From a checkpoint of a small transformer trained on Wikipedia.
Size: 15 layers, width 512, MLP 1344 GeGLU, vocabulary 32768.
Architecture: RMSNorm before and after each block, rotary positions, biases, capped logits.
Each number is 128 + 24 x the weight over its row's rms, rounded and kept within 0 to 255. Layers, rows and columns count from 0. Numbers have three digits each. The size before them is the row's rms in percent of the matrix's.

# layer 6 MLP down, 512x1344, rms 0.0586, rows 486-511, columns 672-783
097:124134139100197166107099150137103099124169134088145135109118127144157120141130105114117132111050144144104127115085098112123097113145158149120154109137136135137139138142114144133124127123140133112122094127172117119076133146161137151122149122092147186112114121099124090160098121145090146076119120109188102141134126120134097157152121114129
099:112130116119118136129151145147108122182153101122116159102149135089152124117108127117129099139077163144106180126111162129152095125075104124102133126152131132158097108097148084132125173113088167115127149131157114119132124100143126106092137142111136083108108155116127161096157151120126145159115107105113170128135102179108130146114175117164
099:143136129117132110152089167150163158169106160179168131103142110118154151108107120079112136150114155121147131105119137132119114133190145101135115104118084181137106143118089130132131155160101144126128115088113137174112112148097115153179100114144148140094107139089092127174127120129143108123120102114151153148127091151062144125103109144133
101:159128127150097092112082150140143115100168153124102137109127134129121112177121124088138152135120138122068067133186119157115140153169161162136109168142123115104132106132129125128133104120135109097119129137131134162116148149154133102132148107139135114125118120169134111170121135135125085136098084118108103136126153132131145148117111125129
101:126121135146105121066125130134091122150111145135154152156134132094098139157116109140149131143084127127126096169157155117141162135161126158117138140160182098117135092139106186171081127068183140142165187132121122145134098133097144111107104130117144119146124099098137153157120163130127149163168114127160146106122116127147153147129137123157
100:116136167132155061116138151168093146080146114168129107179112112151147146141135140087140147128167120158106128110094111170101131131141094125133110111111151123111116119100094143090137125167110142158145098152148198119147148132192137073124126077184159137082125166142117147130145158121114165137123122101117105078141133103149161134100143084139
100:117147134122119109103137134133100120144168127125142128154118122128149127141114157113122135148174169150100181131174097066111106105077122094154139142127123142120098092093088113127117131106132136117138129137169150074116091112118123112102160084149102179143117116125160113112110135136138109141130108112149077154098142089162102133086120111140
099:138119144129119125156137148098153136176119150090092145138146100123129140102161135105117159139099150142141070116113096125143154127121115146107109134125124148110113139152136148113082147138120117144115124153147160160147101130148136135105154090131167124079122120172101135197196102107140102147097097122140145142152150137086161159049145159143
101:138096156115127121134094095123147124141156102151089103115106104150144098091146142097145143142182132146131128142146143113169094152160111087136169160105140121138159110129140115146098102133121107141103157180138116154145144159129127129152170118124091111078153174122148131109164150146134129111146152081100120097156075115097140109131118149139
098:090105158092153129111118079116108093145119136110095143128154126080125172089143145155107100138104143115150101148112099157133141151098117153111136129155130113117094113082102123080105081125085103114090120138111143147122095096146110111134103156149104138108159160158141079148141097139109103122127083122189130139108127147160161140148147115158
099:121133140117107146117117073144101084125115133118148141185116111124120121127108080123129148126138144168119096126132084110146148180132115123115117154156177109134129116106099123112150143085152118161122140105157134140136162129133095127147107130137106116098116152141135116166147102118155129153115146145143078084088079141103087146102144120177
100:136118112117112112160166115143139115131159135167135110136118078135124139186118139140132122138145125109152145150112106121109122177153107124141146157130091140076136151116151128163161145129145130145090117100105117120143096076148120096183125128112141136124138116136133144163087115123151107125135107108120125145078119152132161166128122151133
101:174142089146148117212144131164120158086127180128141106113155155106123110121133090151145085122115116138121157129108166117121128095116172131145110160140150148158137115069098096135091111138103151146154117145090139134119070137136106099147138101147119128127144124151150128106100140171128185114181124183110116136146098094126141176147099141128
100:158134125080111126072096177117121114102112112098125120089113120120116155077110130091117094136103087126144140141135124162120101135155083103121113112153092106158121116117139104142147064137138145134115127137121107122138113125165106123115116148175120142138142133114188108185122141090192157162134147145124119152106119146112159118092164179090
101:125122142141121130145114105108119160156113144148149090115125137159151143129107118110105135114157107114090096140082103142111124105119155131131137111139143111165146142181128113116128115093139074097155168073070113125161147092126165128089118116135140114099133118115109117116133174075117082090119113085123122130105130158148130097134142173145
101:114145141147175130106138098103180115115126101145136100104135130151086132159129097137154175116083102139145108113099117099144145147146136125154112130092072096142129107112071133108127168096146095133116138110120136113121109092083152166134120130149113152112130164131124155164135099092155127111092125071133147102146079133114133116123082140139
099:121119180126150112163135114156111135108113116140141103155136142140103128129136155131136125114135118150134096093120151152120110175119171143151159091125151111139101144137140124127147160131141104153140138110102144089131143112094131152116134121094111128151093117165129106082113157103173141137136167097130139158121159145150187105104098133141
100:151118121147135133136140147120133138121119169121156132164112166175146098120171115117120103146097142160096141120126122125110138124136110120117121135117126111133125131103159124145118118081132128119131088125134119078126145151089062119096133130123129141119113113133120160097107133121173174159084122146132060123073139141163114119119157120140
100:171127082127160158122172179116168115138170145160136102108157149126145117122120150114110140119169125136126163164161116116159113113091123117130160114154136134146099181080151115134171130154117122163141170119135109132117148131139093108164137127130120102100154132108182100104085120216123138127111116117134158133106120102140088140142146116172
098:140126151146128093151175145158130137115113166136100127119107147140104127156152147112185175159112138156126158131180155087094132149131172105090124143156118097117124114214106145116102109158146142149105112121156087142089104140107123140128134146129138139147142121093161137168138108109143096119122144123134146151128123115115134087141136138125
101:117086161107119120114102113124132085137109143106145111089164122171134132119128159138137140118098151140149148148120090144132130120086117143118130128109091132111121126131129121125158140142126113128096149185146099083125133120144112108090143147175155168146120068194126142105099125076119110146145103118163119141154104121158137135150111132122
097:116145145128101138136125166115118136155097138111112092160075146113098157127145157107095099139154157128129124112103167143183154121105164164132137144126152167096122140163121132113106119153142128080107107109119129159143168138140123157120134163092115095154157106123080101120172132137129127158126144101068127117141114136110126121127144085101
099:150115124117107166109109110110153116113141117171144150109135139146133107105136134140129112164102153134119130124101156189152114112143173110106120156143100145117145107087086138129095123137135154128134079142130160181119143147135107126126099128146119104126170110106157133186128150124125083155160107098151098169112086116132114135111141141143
101:146112128127136114082134115066154150144163131182130134127137094108112128137109139113149122161148140130109122130119156123151135168118085100120133142121099156098120152136142145140115132151122107106144082108111082088096149133140134160094098090132121134096136115130115131129101099095111123128098174150116118114124141132117109137091128078147
101:164108188096139128150110152118125166129133159108149104100150129186159045138116111098103112112183115179119106151141126108140120088132130104090138133117123173085143128103126112148161148152117150154127151130070148128086130105105129114088138118148082112143129084091131115131100111156129145107150066127127119117100149140087101120132155148141
098:139143128102141118141137118115125153153142114125137124117071171188139125126123109122112112144136151110134165154109160119166152124082156145125092120147109100114108124131165090126111094106102160146128085129098091138127139178134167110118197132112088090124120136093139093113156099133155125110133119120097114128127159126139121139116109159116